config.yaml
vocab_size: 4096
norm_place: "pre"
positions: "learned"
batch_tokens: 32768
Each number is 128 + 32 x the weight over its row's rms, rounded and kept within 0 to 255. Layers, rows and columns count from 0. The size above them is the row's rms in percent of the matrix's.

# layer 8 MLP down (transposed), 256x64, rms 0.158, rows 205-255, columns 0-31
size [ 81  84 112  78  80 103 111 117 106 129  95  74  77  90 117  92  73  92 102  96 106  85 106 108  82  98  78 105 115  91 100 100  77  87  85 130 114  76  84  84 135  83  84  95  81  82 112 109 100 106 100]
[[166 108 189  88 132  86 131  95 109 165 107 148  89  93 142 113 100 176 110 126 128 146 136 193 151  73 155  63 166 186 142 104]
 [126 105 235 130 114 130  93 118 181 125 150  92 151 122  78 176  95 186 154 115 121 137 168 129 121 143 137 120 114 124 112 137]
 [145 130 160 100  99 127 111  79 121 122 119 146 157 147 137 198 117 109 147 104 108 141 134 134 139 116 123 145 128  77 114  61]
 [104 176  95 161 116  90  83 243 127 154  89 101  75 113 146 103 140 117 101 108  90 158 133 145 181 101 126 112 134 121 146  89]
 [137 129 211 131 124 139  90  77 137 137 200 116  90 104  92 130 136 152 117  99 160 170 139 147 135 136 123  65  87 112  94 105]
 [ 95 178  84 139 124 102  81 166 129 133 118 111 185 136 165 131 115 151  73 192 113 112 125 110  70 165  72 166  95 121 151 201]
 [160 148 126 142 151  67  90  96 115  77 132 106 101 197 144 102 144  56 112 134 167 182 162 150 137 117 164 150 144 124 104 128]
 [112 152 106  94 113 136  71  69  96 145 123 123 118 118 124 104 112 154 132  94 163 120 100 169 167 139 144 153 145 161  46 161]
 [156 165 138 113 166 154 189  98 158 101 159 130 151 146 151  82 161 137  54 139 108 135  70  81 140 135 128 134 160 140 137 169]
 [ 54 189 120  94  97  81  88 106  68 156 102  90 128  95 124 165 166 159  79 110 104 127 142 120 126 106 168 168  95 155  78 140]
 [184 103 129  76 147 110  99 152  90 179 113 108 155 123  86 157 103 189 133 121 155 133 207  97 112 166 118 117 111 139  87 132]
 [104 167 178  85 117  92 111 103 105 146 153  55 135  72  98 150 110  79 105 138 136 159 173 136 131 109  99  81 121  76  90  90]
 [133  73 156 103 134 110  68 172  80 138 112 146 105 139 160 131  88 135 107 113 143  73 134 183 110 125  80  64  99 131 112 108]
 [104 187 113 138 145 114 153 121 111 110 157 179 181 111  85  90  92 170 158 111 126 141 129  78 175 135 157 195 120 127 158  80]
 [122 101 108 143 140 101 159 109 171 150 140 157 138 145 150 148 136 118 178 113 167 159 149 213  51 119  94 117  91 194 147 135]
 [115 108  95 188 156 137 122 144 178  88 111 117 103 133  98  50 150 103 187  77 147 120 149 156  76 115 105 139  93 162 140 173]
 [177 132 195  55 105 126 126 113 136 153  71 137 123 123  93 153 120 161  95 125 104 159 109 130  96 128  77 120 164 144 100  83]
 [ 41 108 115 116 100  93 121  98 143 105 149 111  89 146 138 158 147 138 114 106  72 120 104  74 143 172 119 100 189 155 142 134]
 [124 140 139 104 126 104 125 152 139 124 154 122  81 109 139 122 165  87  78 129 119 154 116 149 139 169 132 151 121 167 156 144]
 [133 158  57 132 115  94 120 202 146  99 115  89  95 105 160 123 150 167 162 111 121 182 146 155  73 158  68 128  89 129 154 126]
 [118 137 147 111 160 124 133 147  94  93 124 124 107 121 111 109 111 114  96 172  94  67 132 151 161  80 133 135 167 140  74 144]
 [109 180 147 110 128 118  83 137 140 160 118  97 122 149  80 140 170  96 163 143 161 185 153 158 127 104  58 121 165 162  92 119]
 [ 53 130  85 187 138 144  57 190  74  65 126  90 140 146 124 160 112 169 167  95 102 150 123 123 124 160 162 111 109 150 206 117]
 [172 144 116 146 166  37 113  94 118 137 154 111  97 168 104  95 147 108 131 147 125 176  96  68 122 117 128 152 105 114 120 134]
 [156  97 225 113 132 129 105  96  94 199 130  70 127  82  80 162 107 175 126 116  98 142 164 131 127 133 143 104 131  99 116 112]
 [122 115 110 134 100 120 153 171 137  92 145 145 152 168 203 135 110 164  55 145 130 152 117 113 152 113 145 112 156 135 125 170]
 [149 160 174 124 124 140 127 125 116 137 158  71  66 118 138 115 171 116 117 170 114 143 171  63  90  99 111  95 122 161 116 140]
 [ 97 109 109 166 197 188 161 170 179 121 131 189 139 148 163 109 145 121 127 138 116 118 103 143  77  46 133 106 183 125 184 112]
 [149 104  96 123 171 154 156 148  90 143 166 115 161 203 163 102 152 106 105 158  94 116 104  98 135 166 171 160  93 146 127 203]
 [135 153 162 182  70 127  96 127 118 141 162 120  77  97 137  60 127 155 140 154 163  91 164 120 149 163 130 113 147 114 174 139]
 [119 161  77  90 108 108 148 160 121 134 112 110 183 158 152 128  81 116 100  69 112  95  99  92 142 149 178 135 133 145  88 133]
 [ 74 135  65 162  84  72 121 129  73  99 157  71 101 118 145  99 141 150 100 167  90 155 110 143 135 102 178 135 137 101 180  88]
 [174  65 201  97 131  93 120 104 134 176 154 148 138 122 155  96 153 177 128 158  90 133 194 132 100 183 117 110 130 145 140 150]
 [148  58 108 114 162 150 124 109  75 140 111 146 135 141 146 118 165 127  83 174 136 121 120 145  72 191 140 205 111 154 143 171]
 [193 129 195 122  88  57 107 101 132 120 138 120  70  64 131 152 153 143 131 109 141 121 140 160 155 149 137  38 158 116 125  79]
 [132 182 159 109 155  96 176  53 137 204 137 138 111 160 112 159 134 150 146  98 147 130 114 139 103 135 124 108 106 133 105 166]
 [143  80 169 180 148 144 142  69 156 132 125 139 159  60 126 112 100 126 117 169 154 137 142 143 110 149 101 145 141 159  89 119]
 [192 149 143 150 146 101 105 176 155 150 143 117 159  66  70 106  74 107 132  88 185 132 101 140 114 164  79 154 141 137 166 120]
 [124  67 195 131 104 111  96  45 159 146  94 127 153 136  97 126 139 158  80 179 171 141 161 152 168 163 144  85 110 108 167 140]
 [115  90 205  83 131 105 126 106 156 173 167  89 130 134 158 140 160 134 112 125  78 143 169 140  96 105 145  67  82 146 156 140]
 [ 98 143 151  78  93 125 114 104  99 161 145 163 117 140 148 125 131  94 106 106 168 157 112 126 166 128 131 182  51 112 145  59]
 [141 138 179  91 115  94 143 104 106 131 128 144  82 118 104 148 166 178 158 145 136 131 161 154 130 161 105  62 160 108 117 126]
 [ 95 160 131 170 129 149  82 207 194 131  91 126 111 104 153 156 131  77 140 167 142 121 148 189 105 181 104 133 148 156 127 190]
 [116 168  75  92  99 114 114 144 167 120 149  80 168  98  93 111 124 122 184  99 118 106  68  97 143 140 102 130 120 116 164 150]
 [115 109 202  80  86 100  91 101 144 144  93  99 136 145 139 168 133 179 140  56 135 160 132 190 133 119 105  72 119 153  90 121]
 [ 84 140 154  82  78 107 136 104 150  75  99  88 103  22 126  74 171 136  91 136 124 130  99 161  78 106 120  88 110 166 154  96]
 [172 162 108 107 208 132 165  94 123 158 145 128 113 177 139  93  99 101 138 164 163 115 156 106 162 143 118 101 144 119 132 162]
 [ 90 140  74 164 134 125 120 168 112 110 203 120 128  73 107 188  96 156 158 108 151 171 102 126 208 108 155  80 190 136 124 147]
 [124 128 112 135 146 130 108 117 132 106  88 191 191 121 178 146 112  97  94 113 178  81  99 144 116  94  83  72 105 113  99 146]
 [129  95  97 151 171 125 147  80 181  91 127 155 128 102 139 136 132 169  84 156 102  95 131 119  49 135 171 118 127 103 106 134]
 [122  65 182 133 164  95 180  82 204 122  99 137 141 117 126 132 143 181 133 124 130 146 144 164 137 158 124 151 135 120 121 113]]
# layer 8 MLP up, 256x64, rms 0.118, rows 206-255, columns 0-31
size [105  99  85 108  88  89  99  92 128 104  94  96  65 117  88 106 108  84  88  95  90  84  94 130  84 103  91  91  92 108 100 100  82 114  99 119  86 102  99  94 124  87 100 111  89 101  90  82 101 108]
[[121 159 134 133 113 155 127 120 193 127 137  83 157 155 155 127 107 119  71 161 141  76 138  63 119 106 155 141  82 132 122  94]
 [160 183 119 177 136 193 156 129 167 122  72 133  68 152  97 160 168 139 192 108 147 137  87  85 109 136 104 193 123  93 162 109]
 [119 177 113 103 142 103 118 150 107 128 111  88 115 100 149 144  93 120 126 133 112 117 145 182 193 152 100 158 137 119 119 151]
 [ 87 182 158 110 198 164  95 162 133  68  83 163 129 129 128 106 150  93 130 118  97 226 105 129 112  83  88  80 112 138 118 151]
 [125  53 138 158  92 134 102 141 101  73 117 139  81 157 130  82 124 145 154  87 101 146 144 124 176 106 119 166 150 135 169 119]
 [ 91 116 115 160 115  97 117 176 142 101  97 160 109  98 149 186 137 156 150 137 139 124 148  71 135 139 122 138 107 136 160 112]
 [141  88 129 118 137 141 149 128 136 115  93  95  42 202 134 140 156 127 147 104 122 102  89 185 183 127 155  99 127 109 132  94]
 [126 133 107 121 183  86  94 152  99  97 126 182  95 181 117 114 156 156 170 113  73 127 201 147 114 131 120  99 168 154  82 120]
 [118 151 110 175 136 177 121 119 148 134  46 101  74 185 105  85 180 154 120  72 102 165  75  97 192 108 153 123 164  80 136 112]
 [139 117 129 159 119 184  68 116 120 201  67  55 114 173  95  97 121 116  74 163 110 136  83 148 144  64 137 128 143 163 129 122]
 [126 100  67 137  99 143 110 101  95 137 135 145 192 112  88 162 129 114  94 181 172 164 125  94 138 166 122 135 114 112 128  55]
 [129  93 159 106 131 122 172 142  94 113 123 204  42 114 131 131 112 125 157 131 154 131  74 135 107 102 171 118 159  34 116 159]
 [155  71 101 106 120  89 110 105 176 108 108 103 144 109 156 178 114 133 103 128 162 117 113 182  51 134 148  85 150 197 131 164]
 [113  87 153 105  98 100  93 102 165 154 117 139 110 146 136 124 177 118 148  95 120 166  91  34 101 152 144 124 145 148 116 189]
 [185 100  79 107 154  95 131 124 176 152 126 159 140 113 117 131  92 106 102  51 150  81 189 150 105 131 188  96 154 106  98 130]
 [116  78 166  83 157  69 145 125  86 136 114 155  99 126 166 150 171 169  89 139 100  82 113 145 120 144 186 187 117 149 132 151]
 [117 182 177 133 110 102 113 114 141 149  82 147 111 158 151 148 118 165 166 109 116 140 140 143 158  59 134 105 107 138 110 168]
 [124  61 116 170 110 123 114 103 155 133  99 134 117 106 169 131 126 134 134  82 158 184 170 130  66 139 141 127  71 114 179 104]
 [211 117 156  83 116 139 136  96  76 136 131 112 115 150 127 116 136 111 128 178  97 159 164  85 185 198 169 141 104 106 160 134]
 [160 112 117 135 183 185 145 150 117 134  97 126 110 101 125 114 188 185 132 134 140  92  81 170  67 123  91 124 108  91 112  69]
 [161  99 176 148 117 175 164 163 125  91 151 105 185  90 170 122 145 169  89  94 141  79 128 122 111 160 197 157 117 160  96  99]
 [125 140 100  91 110 163 160 107 131 103 128 128 134 175 134 171 113 152 126  89 118 141 124  99 139 155 141 111 185  99  56  86]
 [158 137 141 127  93 117  82 119 105 169 101  94 174 101 122 132  73 102 167  69 117  79 143 158 143 107 158 110 144  75 167 147]
 [170  71 134 131 138 189 117 131  65 151 117 128  86  47 131 162  91 115  96 173 122 121  69 148 148 134 148 158  94  84 157 143]
 [150 125 145 137 135 152 185 113 118  86 138 168 167 146 142 121 174 197 140 129  91 107  68 116 112  94 166 102 122 105 218  99]
 [138 207  99 152  66 115 149 102 157 108 171 123 108 134 137 114  85 141 114 165 120  87 177  50 128 107 153 141  53 122 134 147]
 [ 93 150  84 164 113 158 144 119  93 122 106 125 121 201 141 141 154 144 157 123 151 138  99  97 103 144 108 190 144 144 150 196]
 [ 94 109  78 128 172 137  95 181 147  53 152 135 101 119 154 163  97 110 184 149 153 138 145 115  48  86 110 144  60 129 100 118]
 [112  85 135 104 185 104 138 132  88 117  80 126 197  96 175 174 121  91 181 112 100  80 167 130 165 124 147 145 135 163 176 134]
 [186 130  99 127 151 169 110 148 164  95 131 141 124 116 152 147 101 104  84 171 132 168 173 107  87  96 116 131 138 176 125  89]
 [106 123 127 150  91 210  92 149 165 103  75 143 142 132 110 153  97 120 122  92  90 134 110 116 176 144 146 151 149 133  91 103]
 [114  98 173 160 167 126 143 179 125 119 120  94 105 142 129 154 143 173 117  87  57 147 139 104  87  93 152 202 114  85 101 137]
 [ 99 102 137 151 142 109 121 157  79 163 124 109 112 143 125  85 109 149 121  74 166 192 174 166 194 127 130 106 111 132 109  60]
 [196  88 125 120 102 125  94 158  90  92 147 132  98  80 162 103 160  81 142 105 169  83  38 153 105 115 144 149 130  80 131 109]
 [160 138 135 132  92 100 121 147 110  55 135 177  84 106 113 108 152 104 141 132 124  81 195 146 101  82 106 137 126  84 181 114]
 [144 103  84 137 137 180  98 176 146 129 118  73  94 195 114  67 148 157  53 153 126  91  64  91 171 155 158 155  95  99 170  83]
 [154  49 134 109 159 174 160 132 176 148 102 102 177  98 133 123 100 159 109 127  84 110 122  81 116  62 134 154 134 113 160 137]
 [124 134 178 125 119 129 168 141 180  77 198 111 116  82 170 102  92  79 141  92  94 121 117 131  97  90 122  72  49 130 191 126]
 [ 95 138 116 136 171 159 126 149 115 143  65 131  80 164 115 102  89 172  92 160 171  97 162  89  98 128 216 115 152 143 142 197]
 [145 152 185 142 119  93 123  95  94 102 150 154 130 159 104 187 138 144 109 150  69  95 100  96 171 191 160 154 101 109 153  85]
 [127 108  79  99  93  93 115 142  66  98 137 222  87 173 135 106 153 123 178 153 111 139  94 166 123 158  99  97 160  86  95 147]
 [169 143 116 133 157 171 140 112 177 129 122  81 105  97 153 149 172  95 197 129 209 117 153 117  95 119 145 128 173 122 211 119]
 [117 115 108 122 111 114  98 132 114 195 120 131 125 139 158 132 175 164 184 147 111 216 132  74 111 136 163 135 155 150 103 156]
 [106 139  99 113 155  59 135 133 127 156  76 170 114 144 146 148 159 145 153  76 126  89 116 155 149 128 111 170 139 178 167 104]
 [100  95  58 153 153 151 126 106 127 225 138 100 135 149 139 158  99 186  81 138 112 130 166 129  77  98 140 184 107 118 100 124]
 [146 132 111 110  62 106  49 126  99 133 109 152 109 111 144 145 153 122 113 147 148 106 174 132 125 124 199 162 149 109 118  56]
 [115 145 155 175 122 167 100 168 155 108 151  93 164 127 106 128 138 146 165  92 140  99 153 151 126  66 160 182  61 159 141 159]
 [173 103 153 115 112 119 107  98 104 104 100  98  86 155 103  85 169 171 148 114 156 111 191 170 192  67 169 147 146 145 128  63]
 [149 129 119 157  89 146  48  73 147 159 140 146 157  89 153 110  90  81 180 138 141 136 115 173 139 141  93  83 131 114 112 109]
 [113 147  81 162 104 152 125 118 151 147 159 123  68 155 164  48  87 117 165  76  90 125 101 109 104 125 138 117  89 100 155 177]]